Weights of a small transformer language model: a smear gate.
Each number is 500 + 25 x the weight over its row's rms, rounded and kept within 0 to 999. Layers, rows and columns count from 0. Numbers have three digits each. The size before them is the row's rms in percent of the matrix's.

# gate: layer 3 MLP gate, 256x192, rms 0.097, rows 26-49, columns 0-191
# up: layer 3 MLP up, 256x192, rms 0.0991, rows 26-49, columns 0-191
# down: layer 3 MLP down (transposed), 256x192, rms 0.0948, rows 26-49, columns 0-191
gate26 094:543514463511474535490450474496505511500482538535506458519510449525523498520514504509517464520490478487470512511492472530457523498492495528494522464502498490481533506450536471474500470515502572465532503479488499490521481504523491489432487504500490495514541514520505472448506470490508465491473486537512496468489516524497450472489517513502499539490488492496468474486487531489465498543514463472511561499519530520504500489501508457499532517455500471461506516500547474489519524508497505487468493534478517517490497443469462484475515501508552535459501489539485461506512477460505469480
up26 102:499506508508497515548501549455518505491512472468515501552507518511456503470519506520519485516460544513533490503485498483506483485523476508522463498531531509514446496512455519498505500460508460536478466486513489516477454497503512505522503495479487474492463490469463533550484514464490538514492454479496505483486490526505554514499472535515479491509488446575493545561477478498525511521517504496484490512480497476476512522501461540515460500525457544475482475484510502475526474499530507487548507484487514489491492488491560484508510477516450523524522486474523503490446527518474506469
down26 096:505507495516479485495546497478526516497469469507464472514463504466518522514487529490484542534544533488465495458514521508481460488439502510475504489488516502484504499518457548494514523474510510512513477488488525539466535494537511491528550552500521512482507505486505509530509486501505494502493493506443535518475482478464485464492545446501482484548507507517493521481532450492490453491514478527507512509533522489542473481483505508432461509505493485542493511455513500494536509463511478493531493516531520511467492531466446482455474496481514514537491468492472507495534515519451535529
gate27 100:510452518489488479464487517487467521469500501534523489518514480526484497486508498479449464525496518456529504481519537531469496546522510498494540459480501488525492509526523530510489503568490502472458505493492488517508498514466483504491505493517538465482494503500517503533531492484520521542500475496435553472502524489464499487548507507542489498537508534490553518491519521527514466468482475482502504532516508492522529434444528478513478526481538508510470497446525528487521472477487531474490487490519524469507508508485499506456497499523526487503505471486489488485558547488442474533
up27 104:489504483522422491454491476522464494481521508517494501464527483486503486464511569474484490510499532495516515492495515513496496543525536496526520464527512487525466497476546515541503517506482506479493490513528501493494496524506502505476511496474525478474490496507526546497499515478524481491492498545458539445485519496459502453515518508573483482519491530514490512527497483507488522483466494491490502503543520467527532480502475502487473503460526515495496511455509503512494501486528504502491470537554498502507491473488489456438477518531592497521516502509451486441495501504474466540
down27 094:477488485533468503549509519512548466485507491506497492493540498505503539481488482530510547498517517513486530512487541440550515484475494470525515508500483492481510458516484465498471531514526498542525548515468456544484473515515480455520499487486512517488546464486489492513480527496457458516502525475489493515486483524519478518478501475473464532498477485490459498509502463472526507510528512488483496541491475511511536560533504486500530494451489490519500501611483451498528522514497500493508539523470501487502464477514487495540483484480515484480484520501554482507478518497515495480
gate28 097:514503460519512460451504489458453483543500478488536495489487528475498532494529485514483495486531484457513475462552517517513433496519513529498512455493505486496500544496486516512460509526456526497531479502499525512530525518496501492478513508529514440495519513528497492495544483493522459514506524517494529502469510529507448465505470520484479516526483455486505483491483508492487488472492492475525465485515476517506481446520565448514512549450521542484478503493513514456519495487493515475492477519519518504513457522510454451514519474492523528500477498523514512492482512501523428519
up28 097:467515531500522496474502557469452515479510497507478518446503550494450528450471527492496497493479473506471519517500496527499483477515486502526520491499495495471493479505527491480466477509474524481510470446517502505536508482481525482465502498505533535494529508497449468470453464531516471491494487544441548497509484506494492525454478492513516529498467547511516501502521483471485496518488508501484529520492534473498553496530520520498505539473551446500494478487521506451524476482508476483565507482513482504494470490526491492501454500473470524495533496462502507533470524478441521478
down28 098:508520466555501524506492504491521517494511481459446471539500507465513527521510529447486504497501544488487494513498530521456471464551493513490443524513489489526461531485492478491509533507517510520480532510500529512493500499451484497488530438489518493481525487500506484515509490483498495537482514497486504457552488498523524434485513493501474511522454497507529475474544550510503469488469485459521504532507485469499466549512491485491474509484484526482490499489557502475550483485512468472529450497505542492524466467458509501485445471485456519504506504470467537478491499515521501501
gate29 105:491500441484471509539452464550492508518502515531516515485513488494507559527492506457498479508514482488549501470473493543550509515495533530529515488491461455506503548475510483492518506519483519508529533490484572474503517521515470468533496508477468487483502515513499492448558472509488477506535515526480480490513475480479503496471513491525460513527481535480469497505535499492493503518515486475484491486513498469536517474479522501472539506489510454481539505463538487505513546484491510512447505487480542540513469504467453481450469487524502499485504449526524505530487471491489472487
up29 099:470477515545532492477515541457497488495494446524452454526485506517448499486461482532535497520479509523480491509526507460464469517518450484491495521524531515495462437524452469518497502510470493510504501520458469497497514497492509523482515515505573514523521477446543536468482513508509481479542525480487513532512526493496489508509494488463462489522506506505451523455505510492472480494472493511515493508497483509479506528527486516475513514500495503479461515521498502482518472479436464484541549488487473498476509505500457500491518569470505522504486518532482508485501518483480553516
down29 097:463545508532482523487504498520525551479458470480470508472497517499465513453511525510503533520548521503507500517516502511484501528532455493471495504502484504510478509489484536497525495473517470497448487498516511459511470517500459492469555516475495480489486486482533549531498490534499562480485515514460521509514490444496495447477530490530511470530482496501486449490488523527479467505461488527502497501511516500500482491549455516503479525539476496488481521462523530504502511529500448507503531481504525498466507482459510475497444484487524505532516523507466471470504544472482570518
gate30 106:462497502551522498488488467505485527514499529522485489528536504493478484520499557539470465528553490489514509514505523520495508500509474487531524464526482503517544479524490499490488454485499494516493522496500518540517462493468538459507497493499545487480512504487478511495467504498520459514525481473495507481468518525489479553503474510506508538518500522460488484486500539469489491513489483525491471474503506486532488475482470462547470514545518490570516482460502540485489539480492488414515474484484488513484496475501544493494490487508537516455438500524501496522572484508506534459
up30 101:507527534487497511502507531472460499519445516492493506493494458508433547469493496507520481477501506522508506486547515496491466523497518503558511504541527476505497488506479511492483503530501507522518406511501523543495474499486510496515499506498554482486497500474461533546498496493501555487507501458510503497481467509541468446521531520426480461527502489531486451531478503491469469464468501467485496520505493506475463524495544483517525464487476495507508437501545538529489505510522508514524504462511518470478515509516475542508480467492513499491525501514527462483491487506500479500
down30 102:500476481565498508473466479469456491474495487532523487503481517453494472453525552467507517530498518472489491511542491493473448481516530517510495521511513543502547549490497477510507468507477513536469498492497467473488500493512503501504530494508450479527517488527506495520513481408484473525482481503508493475506485502499515515524501509494514475521487446514479493465496483536464475513489482477500539542521511465486487496484458513534517523497501467547509507472524463471547508440509484555503482497495484520510510479465478471501463504483491488494456496510447485443497513532482502507
gate31 100:511475527523512519466514517548534516445508540480555447515492478500546471526501533465473501519476459460467495522510488540483519523501469503482515494536459486516509521534490500505545495500509481477489499470523485477497476470486509508503493494461525486525498512487518516506499494495496526508516509456558507473480486497496490484483518507503471495512503479471531480541501490527487502535490453495507481510528482498504495502501488508480527470505506534452544454481516522521486468537550515475529545461501523510486529460461498497447473478458475472494550458515562491520530488497487513449
up31 095:494535497482432502461507538549502478467520503522475523505536531482500522469488494502472498470518501489508505442495523477495466519491479494485480487472558514483465492491439510519468528477506477489536440537521494482440507463493501479522471513509537494522558469490481533489459496480521488512494542483486506499479528492500487493479503499501474515499508537540477527498526508502491481478502463546542526487489497545498516495500486531454532520505495488480491491503539506509504479518472477511491495482514507503500541518531420534487491517537517484501487470470487501503550472450465478521
down31 096:483498463497449530554509486497555526459509529528515468489459477500523490482522499517493523462497485504462526460502506490497511528468477503538504473513562498487482483539512534501501479545489544513511489503493482483494511517489534538511483473494503504483496467469517501513490515505513497518471484510489496485490557507504503507496476519496451483492523526453471544490529495504472511505519466497495475507486485524500526522488502505521543464451508494517566528511528523515537517518456487479510526508526470557499493493526458495512528478512502530536496480530482588489508486526552517550
gate32 093:537509510504501522468491467497453548480500508499499519474528557472486507515515496522482476523483501527487555521475524489514492517517502531503481490480491484553473516472517461508441474472506535471520510464555472502527504502485493522458503491560484502511493498515490511508479478461499494486536480496539527469462501497459518513528478524522513488507476539459460496488471504512489462487505502492553520460525506511501480531493512466492519539519524488477530511475533497507509497501461479504535487481510541464505527517470455492459514488510536490490523505450525515545505429459518469472
up32 096:485540487533595520488479485506489479492482498499517546525500516450505511455545523480480466525484527528459498556497488479523500505495494501530500485495491502509492493481519463512536441498544486482463488475493556526577477502461549505511475496520483494486497489453530472499492549541502482505526524505497477526496510451487502502522488460479528557502510528493488486509493522515535512567531521528505518497475475490488481539495483524487493530477486526523517501526514471488486512508496482505517495510454480511502506477499504471485459511516489520493539514502500505545476487463513525473
down32 099:510520520462514547473489489482514534465505505496513489519527470502464476509532528539505498523486538529530471466509503529490496482502489453489502498484462542522497497455488509490499537466479461498543461484490495474471498518561476517509510532505460532504531513514526494481479520493491489550471525481491532525476549510461478500459477529521506496545517501488539480514476519490470516482514486507521541508510507475558473513532479483526502489540504520504466538468501529513513471516465484497548544502498514516505520517457510515508514465464494460490545527443517502497532475501461526547
gate33 098:462526501522553494483527508521512548476487472507508509490533465520546466502499485520462509546471494447466557482476473526497512534536512516496485520506486503503496504469465503493507520496506493480480517498500495483507479521492483498478508507464421484503503509519517522516482422476502524474487458491501521495521535506460483487503468453514455538451502474447514477468564474483532516470535508476523497522491525476507537500488493515486517500485519531500515471529484501510472511514512530489487493445554548513532472516497483472518502505520485491500508480490518545510520481504455471477
up33 095:500500547516478479486530508496567471477497507496488486532502528521469475484500515504473496444516492467486489525495535555518510479508462497500509520506480479518510469520523500526496475483506493514528473482495506503490512501500532529525533468514513512472454517487495469503509504524559542472520457466490506521524523499491490523512543491519530502513520497508483543534485518504505516520461540519507521538521538465493517476499433481487530466514514512516434535513535516535514569484489540528499496522555504520495489501530561482516491509534496488509480531533460479497526520530463465527
down33 102:501489531514496432541467534486564493515468519497557497493502492467512496493479523498520484471482500469491499509486521533486488480465526519502481500525491502485521500524494512467474487485496480509514445484478521490503561516516509472466483501518500473513513479516507517551514473496469567486516507541538447515492459474528494516447495511499498503523498490482467536496512488468506469500473495511486509483521513536469515493457457519527521499485487482519501476437480517539551501445506509518520501537476533461479468525488504500471491535485472505475521425455483514495496517481498499497
gate34 094:516524538482512481506484525490500505508502494462517485491497510513500512500490501457539513452490530512459462501492481466509495529529488463488495480517441492496531478521492492485511525515508463515528524474509480475517517452547520450483503528517488440462494470466484528506468505483485510486539506491510500514473509505545469507508533502536498498501460540506552484509530486492466510513465468544471506524484507482507469535509498537539467521476511548509506507517472500488526489471535529469466480424512481520533489438476487511495535528469501489492515499523510530503571488489481510545
up34 104:518471498511479514484469524459481499433496488515466501502509531518499505538542515542520485547496508554509512477489498490472496517497480498535464536536551498496454470522494560498530509506501511486488500523495508492499502503470510526552502503464488492473495481521528446493532507508501507498478488481528505474509507479444520474508526509470541474512470454501477505516467466511508507484544525488527533517525528519481512525536529482475494521497468522494431492463434462481494488526516521492516484506526498496469437507515537520504468454504486477487531511490520455512489523490519479461
down34 106:489465511504472504492496538501468515517526515518490529512491513509480480535475538495480502462465493500490484492470526491441483488521474489491441478527518467527437511506503498498514499522472501499511471498480527518550530485493448481468514519525481504506511501513487478538497459467511569476484525492478502420496511495497531456499547511509485463511517486501512525499541495504494490495473537484502510485511534472503473483492482473509512505554522498519455493408465525518473504493541540502557520491527520488502494492519469506525509470488471493526540450502493525500515479482512505522
gate35 097:444438503520511473504533549504531492518493507489524444507514511548477478462538511525488490507495499512444485495471496559456518515496500509450474509474508508484491478511479491559455454475511495459516506509530467518481485513473474488464472495485478489504501494485507484465477491512538472496543506497473525488500495498504487521500503474528477504497501551507492527480478472527509493460437495532519489517520479506513512520493526519517488526517526448489514493504482507477518461455514537465476532510534498533490511520496462487494512513505537475453508503545505570497543501474466515480
up35 097:544505519491495529480500460528491453496497463473500513487479488491468499524517490548502472493547467482495502511506489520478470479498482475511493501533524500537544489504480491475476482511451480577519446512506515472566545488516521505526510534494530490520509499510484503524494504463431532506477507507526503470499532502517490488484503557518502500526455471485542547471502476462487513510532502523476510477474542489459525502539495505506508512538492546437494525518476485489537501523500496498519516527519517474514495498490508534496510492521425491513467517484523476473465500517493482534
down35 096:454499499482552475493518488504486505511480444479549543476545509483498458561508477521492483517463492495435496496487469534510501496553520512538489519514529495508472525515497518494493491464508514510493443516450490491549459492494468451514500511490507483498505523482496491460469466493525531522506514494450471505487489464484527507472505482503509556478459485519485459536519503506536480495529507500470471494519511515479484475494456517475515514517487491504500490468488533502462526465489495498516527525490485547520527495473493519480521524550544501522523505505479482508484490467522569464
gate36 102:419520510511529505505506510509514504470482513542546471494486500500483526507524489500472489494504453520520485530492512484512489528507482532526513509502515464509479494525497528481491511503496491511552482518462492489567468424533521483477527499476483515505515494483488456477510503447474500489518515496509519453469498479499522508464506489541468450507505494494463516534513475500491512491508485493559436522485491492519513520504531492519473502488544507494467549523463504511489518463477493512487515441478504498491481477559486544478522522477504537523504464488541533523471485463544513535
up36 096:530498514480481458456502485533473490509494474477496511507515472507473498496507513501488506510483507509514498446509476506514521489482525499487506511482478522459522519468473488481509519494496531501441522482540498515460485526534534452543494530466496491456493503537483511522491456528517447503511502492479502587482520508485494510525502466497500512510516469514559490459490515465527507507505491494473498522510505534463463511483439541549514514472497495521495496485467520426469489499508497494492547492529515497464526526462509491509446510556510470482497527537493505490549554494479507511
down36 091:500486499500491476529507487511503461519470485483519535484593511536484489504461479479477527479481533523524451489509480596483489497515532467451518509477460499502500511490503499500481521517551480542485539498488516538487541550461501474492454529455482479497486517504518481489532471493489497512505461491482547498478518527506500528504478484503505488512501489534526478487462524493459483516474507498489505492517481492502470489512476521532499482487471467516515456468490487472476496512455470496495570500521522502485491506501480456499470501501502522433490515539485484510530511483503498451
gate37 103:505428505491468521530500514501454522496532510478525462500493534555559550533493506514476525496509525487482469519501526514492529531496494510452517539456474491532512518478475499473468514506483506444490539522480481537464491506517511519477512524490495497503505522508493449486508503489501513503497512488474495502493501479482493483483505519503510518474518476493487547449491548513483522503497484498528515471473529440535522503535454477482520492504515502522546558437509481527540490530479488466463512508480492510452519489498460523511476487540528507489480517550527522499518489498490450524
up37 098:469503496516503529504526500505525467535492489475510472477507450551451537495508516521531523499539488502491504515545532533528507495501498472498481493510502468497521489476500488494530493507521474559480462496518482466564506476491491469506488505542476516537547517507469505469524460482483491527529494523503483499505521508500475496517485496509487469474487495482535454548535532513500491499495536542485517482483472527474452481482525518512533520487492478478506471540498510472453485452510504536499517529446543484490449468471498541510566512485501494476457476472451506545502496507481507494
down37 102:435510517502488486481537471499532477539459500494530496488524490505522497498566502491511500513527482472484506518508537494515512453531505511487499466503542485469504504495509487508501504490539536484514497490507466474528483529501481470520484530510493505518478485482481467470484553501484482501520481452457526466541500521479470499494481491508506462513475479468493464537461468464584487522467530478461487518507506526493502493495535549500492552540479454480494497513507544494508500509463474535539487533512493496499467515482453489500525451440492469491484475497521467498517544482500516478
gate38 098:520518503501510495521492507520486515507488480469504479455500507496448499469465540520498487478501504504528493530518472531543513470477547520468509560520503455480503436494531476475482540450515481520513491494473484481508462475515492475489493486498523493495521507465521510490493539464462487467455483484536504505471478502494526535510457499472497527508495475475473542503464476515449482499550469543536528513499515489513539481530512436501506527508521495503487446467520500495518511481512553507502507480495488477498459451498514493486463509438484512512487481532505538492496474550486529513
up38 100:501526511517508543465479503511476506514529477524488530451523523494521491521516528460508485549499515481494539475456496505487490489504491461520467536467494537508492560469471547508487509517526501473495509478526554541505493500519524485533477504505502503524479529518509474569506478494522519507505498545483543505494508481533492486530488519501521488475520517470491438512544496489512496527481522467499510520477487526480439510496468552496488504480462434525542514533517481473471465513521486508493483512466551497476513497537464515474490485531526492495499487479512546477502486484537446508
down38 097:516531492491523464485468511497500523503435494522516502468509475487519485483513495499533528501497525464517516490454506507485496530520535566482534505479509484478494499553518516497499498514452555505489467511499532467502528500489471493444490501489496508497502557498559508491466501459525519515509478499524508512518478543506524471497491504541457580488475507511482475524499501482505452528539457493501483509489545471476489474483478523508471502516471460518494471467486535500541554490513500533463484506504495528496517498509475513514505553502509518533493537560502501505472547516468491511
gate39 101:514511490506480544434493499538499504505506541497469531485525516478529490523493526517462503515469502494518547483483492566476519538505489511476499506486495496474528508489550559493524495512503509476494445501509476515534515518498511506479474492457486449533466556520464491511525493502525487491545497547493484461488500490496462484470528543546472471486506528487517492488493526484485509482474509462498529479562507482498477525489479535496481533449527524504491515446518532495501492529531496526485467506516502508491452505448497457484470507496520489528489459515517519488519510533472475463
up39 097:474526473557487515467469497583514488460487545514495529520509489495545458505513517516477512521491491485516510495496499506466515491497486488483480479456490503477504496498544517475524459456475489492522460516524502486498514533509480539510499488478507452511477531530463503502504492499503476531537463537534497509500462481497493536500517506528488497531511506463539469478514520505455518483500500459502489510544496498523499506479466552529457513530527505487493552507475527503507508516524445569507463465507511509509519533483543496461485506501516501533512459497510496514536502482441449479
down39 101:459518552523520449540498491513497505509501474523502480551459475559490498475499475507499496535535490523483515481468496495533494483528529521524483500524492518536493491501502500478463480499486474481504535476509491512454451492505491476474491486525533547487511513496508501519490527508519508550517523514545509488475520524522525512509474489462504607493502496429498522512475485469484544470518484494496510492479463519502504485507520477477456499463490491510527464590479465515499503480466499466490483499507486467517484501502434530506479482484490506513535509508520497492476501485502467485
gate40 109:506489522490469484433465476506529516506491493544529472482482507537523500512492504474498465491486502453500505496537516515504522512489546506498508469504494477486515496465543511505480488518497528501550525444472465510544513499519534475491495490505463449482494511527486552495501505486510499461524476522468509466520516523487467504545501479531502516516487557513511529522539497470521503513555484504471499547567545465538542495491509521512509536485521488507501521499555484494517510483483495534483496518502527539489465473484470485474491522482524475499501469540503510506519534515445438512
up40 114:473504500534530496513484474495490484508499501522555502484510514506475490489478535513451467517469557485493495456514501500511515505509508481455544452495500432537499534493529495547522499491496511460516513482470511485540507494511516487511503498498520476476494503478525473506485460459523493474491498510447517480489509520465452494498499497548503484523525541532486503546515534491502511496514496487541439494518478492512498505514498509528535543511547520489548523463515485545528506480483487502492538498496511569517529524457462502494520496527537541520525475508527530501473499542482441505
down40 104:446458532500523479516527497501510471536472549513509512504497508505482523464491472512485527499557478491493495496486506471533506514501490496513472528496523542532478513472466522506516522506512516487527522518484476518475519527524501535504551494518502513533503471472510485494522494512470501510483552412514523493505524499538511545448516465510493561493496457488468510490482444531519507478490488516510510489474486507473455511509527511490521441499501505506543496551496463492497568525515508495456511495544506470507494488489497530525464497513539486499469512465477528526518519470539469502
gate41 098:481524483502521493475496526496482516490460512522484537504529479505515499441552521477500504525598510476494525474509472517498480474512531530475525533529484487495499537522509530523491565483484505505557494463484488500560518535478522530486487531516437479496477545508512492522489494514517507480465478519516509492495450535484524549489472471505527522535480501506492485481494503514505538484481517497498495553525516492529530479488518514521438520450515489507506496496528503487493531465474523556495501436529478503498502477511484471522489492501490481515496491507488543512525519490490473531
up41 103:543494518473506486461489522551519514478486510441505493562497487514564487483476490484519525507485493475511487532522449489453488502494450503501517489551504493499522471515508518488439456495503495518535454498538494532526508500488518498481528478476475514530501496501517524491490536521531478467534476571514494502475487506495507523502482494508499492499497524498533462496500480490542508501469534536508532500513516510541484462470539481481488557465508524546522494510499503513467491513472521520512499505463514487499501476495519455489459514487463479482503510526568499496472491539478504437
down41 102:516469473486465495495506506531541526481509468517486478503472490486513489482493513505515523514473512510498486484488519518483455498467473478481492507506471446453501456494481496497485496532488471453504496502503513507497468550533483502494498498437497496557504461504489541522527479520513472468534487515466550476495497516448499473496494500508487519495511465494525500474530510490508488492491505507488523484484459525491479545499511439514484496501462509468492521576492518500505476488471559481492485480465511536502464510506470503555472461502473484502492488492554504544511405480477496539
gate42 095:507505503540505475520475494543445515461504447517486488480484473566483482499451506484572540514456499505504545481522461515516511590530484517512519481536492468496465467466504503539499521470510475523507534528513465518460472515520532522493537488461498487468521495498485506500518474482463499500499499486496483469501512560493503524513510530492489494545497519514499519496476485487510476451478464485508490476505467522488545502451531546512512477513505538490499530502461462502500481479511504484516539497492538507531500521475488492474474480500464495517477518488539496493470480485504496515
up42 092:503468481488481460488530487493480489480536519548489492526516509484508474528511513491510500536487489471483494417533516522483503501504490485522452498480515540474500562507524504484488524508514513514484519513504520509496486504517475499514486524551513465449498518482488520510483483469486497528524518497477499517492529517517529446468484486510482513532558460491518474494514516496499503525476479475513481504484517482543478505493497492532528506517560480557477485538497531479470512492439475535493540497502457500450519518505485521461519502497549456528546489519452510462464508496468473444
down42 092:479502492466484549463498485497537518495493454509541489515501481451502469540478522507482502532464477500507485475507514456464499497507548500489458491495545521479512479487518503523514523486532511531524498495476487515520491555504521496509511513498479474528529453463504521447466460486462504536477479488485489510531480485501512455528476433482550459490504482520494490473511507497493491530471553520523513502538505478571540459510505507486478495551513483480461526436515522498481498490465481532504533466503506488506515524536481499458472504472483493515481489508463534494501477511495516512
gate43 095:496463525487512523506487531526524461444452489506568525493510515454524495444494501501494480520492432511511488507523493478506497497515534509480478481499484513563493456532524498538541502518484533500470513515479481497456521437513526507510523526483490492487502486535482492502500523538478513490494454513521505485515487498514551503483534535527493528570474484498482543506483492507506488490462505478498464506533503509473494482511527495508477481496466490434518476536531477522516485512516486530499476477511538480484460493473476485519472490464494497525454467496502508481504523556465474477
up43 091:476484530522488478517518507516491484527466498491529501507526541519515544453501519483503510501508515484468494488565495484515524521511537494480473528469502505538524521483463492514490479508471465476546557471520480481498512522517505507510463493461548508513469495467507482527450480504547528490504502476510528522474575535520528531495452491523522496488463487516458486517545515537460527489505512552503519478495493499475483536517496528491481471509528497455509524515541491493520520495486477540505451477465471557495516471502463486498510511512510512490488528496443466522503494468500461500
down43 089:473496502478498505472498479501513504515533523517543546499536512447506493501533505478516496496474501520507510522500516539499496465511502537503485499514527480560495497508523514493504525498549513549511512506479475483515524491535490513514527522485471503468513501519505510473467529516517510517516476501516497464490481498517492490485496529539478495515505513520502566542530491459470507476438504481534454516487509516443523443500530522571510472505460485496484487482532526542491514535511493513514516478532503490541534512469450493571500510504499504501516461466452528501501511503513476581
gate44 092:454529515467484490459469532519507509509470516502479516505518490494519529545471488498461468496518505476508493473476483485437511481508515515498501519475485486484488538480510530462473494469538525503499524445545498514518465510551480508486502488549501447525530510498469487518436518517501461497524509476483511472491483482492522521483512496486499530468514480513499474532519473521505511556506481468459520535507508557506494479505487489522531535521501501547487471488495499489511510479511462518478523495497512537484531515485491511451477527500567464451467518481450495519552510448500483495
up44 096:483489526497518489452509502536504529507487491474506523498454441525519504525516496441473510502480477528493529503505468498506533501490467531530444472540493514516509507548466506508477507496508496504500496494513397493503487490528534506481524502460494477509525487486505520538493486497487499494489488472488500451452497472526491489489550520532483474514497522535521511489443487517531502464497509489497480530485463499497477514499505538489488475483522542443525474525537533500505435501527534508516530480541490497498505514481488506515508430538485470513483484542538513515519511472471482521
down44 098:495512529507521488535522532479508504489494492456498510499483557509481482536524527503464538451549506477521511482533511527476487493506498483523482450500502486455472521492500519501515513501438504499505489490504508512452481481507493488508531522511531488475519515484447488485498509508523514483502547506459479480508485540480490506443503482524474467498515486534521515502518503476552451528519488458594499501536504522483481493525473488486474486465494523491479530562503546483504515489514469517487491509514518463482493521448485491471502474526524479476498450466514473530531515519448501527
gate45 099:483449484518477493518551501470493524502509463487488443545510521465533551521474509482489502479514511505506462534510499524506494508504539510464478509467481468509475431475490515487467522532506473453485472496503473427480494483480479495486543492501475501517503521482484562488510466518495491506477528466532535484514505514475476493494474516511480520485469500507527513472473474520464523521472488492486536490480548491480499520567485482505473505449474450531456462488472484486530503527501477488478489515492541512498475427507484508513524476533491529501509509468490500514532497506496520513
up45 093:558488492492496505493471513507531498440521480496516472495480460515455503487558473519534490474474494496494480520483488523490523509480478503498514491513511506506547500518562530521524512501503479506538517522525515534504477518467495503494527550491557511527495512540509469532523478477510488489514505527549466480499537499495502503517535457437533533472532507513477511500481503478532496512506494511539486506517468479492487476488563491485500536498507531488541522519471510511497457511531546544485519507507494520474555540510469506506444528546498477450487510507512478464479519456488493474
down45 090:486509507495522491479451495496512503496482504491535508472493520478540505482511511481518504507429502524503488478491510515527506496539479507469558501492542521519466497495509539476482529529504490472507482483510536505496501549476524483506502509504476471479496560454499522504490525499533512529501510457480518474529537527485505462492513484508504435497517496552495551451505510483500517509529489459532482495519509473520489442478493507535477494539512540489464465394469537495503477507537495475505515491502472475509497489478493531464496497536489522539529481512462520505535497525517534489
gate46 106:500511482485482499535495465498512489511469492505529506513483568516492513488493503496476473468516545473486487489555453506474509513469523485466518528553511500493515481504509505532485532463482501478479470463471472474503499453475550478467466499480491497494464553514519494510508504512489537481544523527482497518499471509486498524494499505507528469527514521510554552504491512505545533459519465536517526506507453475493507494501494488496501464483534495534479474497549511454520526536493543459489492513540547537484489449524472505512501517520507537473506510492513485518541531545505508554
up46 105:522484516519495500485478494538478515465497493507462504536533488496515480480474473461465521500494494515508477477481490471512522501493501482505467506473450494457540506466472469508517516470492569473502512514506508537523564523512487505461510488473506493521510488491495525494517496517499533513523475461465478459504488500459505495510507486483510499445494509501484457472495448488524545531485512488497526451475496498472471455478528491497508475499533490546501546505431448510471445503511502492466541451528517459531516485533528486507509504497484558526503530483525493496493452526528484518
down46 108:467528417532508515466511510497476486497462493519494510490506472505492481536514468459495537531511484487506544520489497469510577511485491506492469458503475464492471495479490467527540510504534573509475498514511498506529519476510516533487502507473530527508479461517503477528486502504489503500513482473525509473498512537491496497501472520457492472494493509435496496487487527509495515539488499492517522507522506466523510521491506483508479519543512492517559517458529497512465500501478439522536469533474468508524443498471490503498555544473483524494473491556523503499522547532479487497
gate47 104:496464508527486499516505475491494480498499452535463489471499554500453482549503489514524492508565561510517520513485494502526514523470495504508523477435519472495503508458474521480516502541513505488506525524499513483506534513517520487470480538531491513480491486527476486497503531535512475473519510484478510527489556505509481474526477500502502504514483519529529496528495517518493525451440479540488505491443454507500497522520510494507498472457559522478520508499499447484523430503519490518515498483510482472450519488547523540507498559457501537508479488527487512518528532480497497523
up47 109:559479488462462499523518500532521538522481495478501466501510511486510498497493475476493457506499526463488487480488495513479528473493522554514520478442512509464510526485477460526531531521525480497520534544451480531475510472515518556539501505469485478549472510490510499521490512516513517501506520498555483462514501498495498425470545528508502480528506451528469527487460497487506503514477487533511468564528544476518511461505460527488505506490472510516513510510539503515567520498545519489486464487537473482504492500479507512484512489465485512521501511514472510491535506532468506511
down47 115:483488507460510466500482441475525507487515525477503485469553473500497448477504506526509510485526523502544482507480511548497552484517514494472513508462508568475492449503518502511472511469531514537500525535466465507464454464502449496491456485453500469500465508504533500528490477499489507512486494531495469465550510551501485502466543506536484487508492493495463480468480502516479552490497483503490481491517511522507478504506534515503501481482499472574451520522455527517505486503523503505489507519457477534521519522474522503518509508513536464488518503523494514538509519520507555481
gate48 101:497522464489488484537479466456528528513470466523498518473512512515507505497490455518510487495474523503525519475530512534439488492470480471479502518478491444517493515479473554482510497533509460507467484485505509485524493454482506463526452487487462498512479515522467506497528506447479485473500469521510502483512495507478448490489522470533534526482479464538500542520503492494496447489494487478535495525464463481525527485497504506558505501446496537496524490469507480521478476510498485483501514537548507499424502444476489488484543474504509497506474523450524465528474487513501483519
up48 108:474473485496487550511466533503492477445490538489513493495497487522501508511456529512481504547504504489513495510459482491528534544559535512495508511496498485540491514517477514505510546543485510520517514510482484512485517513498496531495500491468503493484502474466469527498513524509510482526541496427481501489531541473474551549515474527508522460530515509517463473474540555501511475467529539509499473475499508509458452509504465562482480498468449496498463511472503491459527526546505495482515552485477511504525470515454521500510479526507514535513515507543512529497493510496491532491
down48 107:509457487496493480476492477513499542490475500524467460530481526511512510520521521532507505499538510466511520504524492524476481506540505514510506519506518490516524493518490442509550500536505517454503466519499506478516469475500504530498565516532479501510457456459497510522500520487459484498485511503515509484473501478519507479486510442480540480497475480425469526468482557473522497508534484538488533475528506530496474501515495502492520514514519495511511497480520493505476530507444463494487451507495512547540513554477476520456527499480525506538449507513486469482518504465426513519
gate49 101:475517519532515475469503495464509517474487508538508473473512513460482527506498477463458447503466502486469543463504474527509535526537503532548463508492552481500490518508545501500472463526488497522496525502497551504496430521506493513486471472481494484515525482508528505507504496486495519488503480439474542482465488527478459488542491482521487570521507492487524481478491530466486467503547509497493495553538474496511526442507516475524521502467536499528496492487544520493478504536520502473507523501498537489473529504517469477488494516508555488505529507466462511479487517483475524523
up49 102:474545500489537511489481532524542438502530518513503520556520541473536539518474473546466504483486504497488503485521485488504489539480486465504470487503506527481510500547515512472482488480501486494499520475499507471575551517525481496477490484514496490499472526482498491502486520508535540491497493553505480508514504501535479520470496497518461443458485505473527471552487489462479474502509496522509510511506463498541451483481529476485473481506507460481512498531465537494521501531554512525530484507529502502497518480546528485490529527505528473482492483535503500558513489548536486540
down49 102:526481541484522507500490513507515492503487496507500515463419520530515509497526523484562507518517499484488515509518498512479512541509496497490524489533480470526541505487468517504485500477501457489507506507543479435462520504469450499502502504489494474530526523498468512554508488503499515511514533538513491485510524486500502519481455496524521467451490494503492512494498475546488519509461474465456500480465485537482473544471446483489516517490494450520482507484480457527557525503542515463452446461489516492504505457526492497555541506544487496509509524525515514492480486474511489462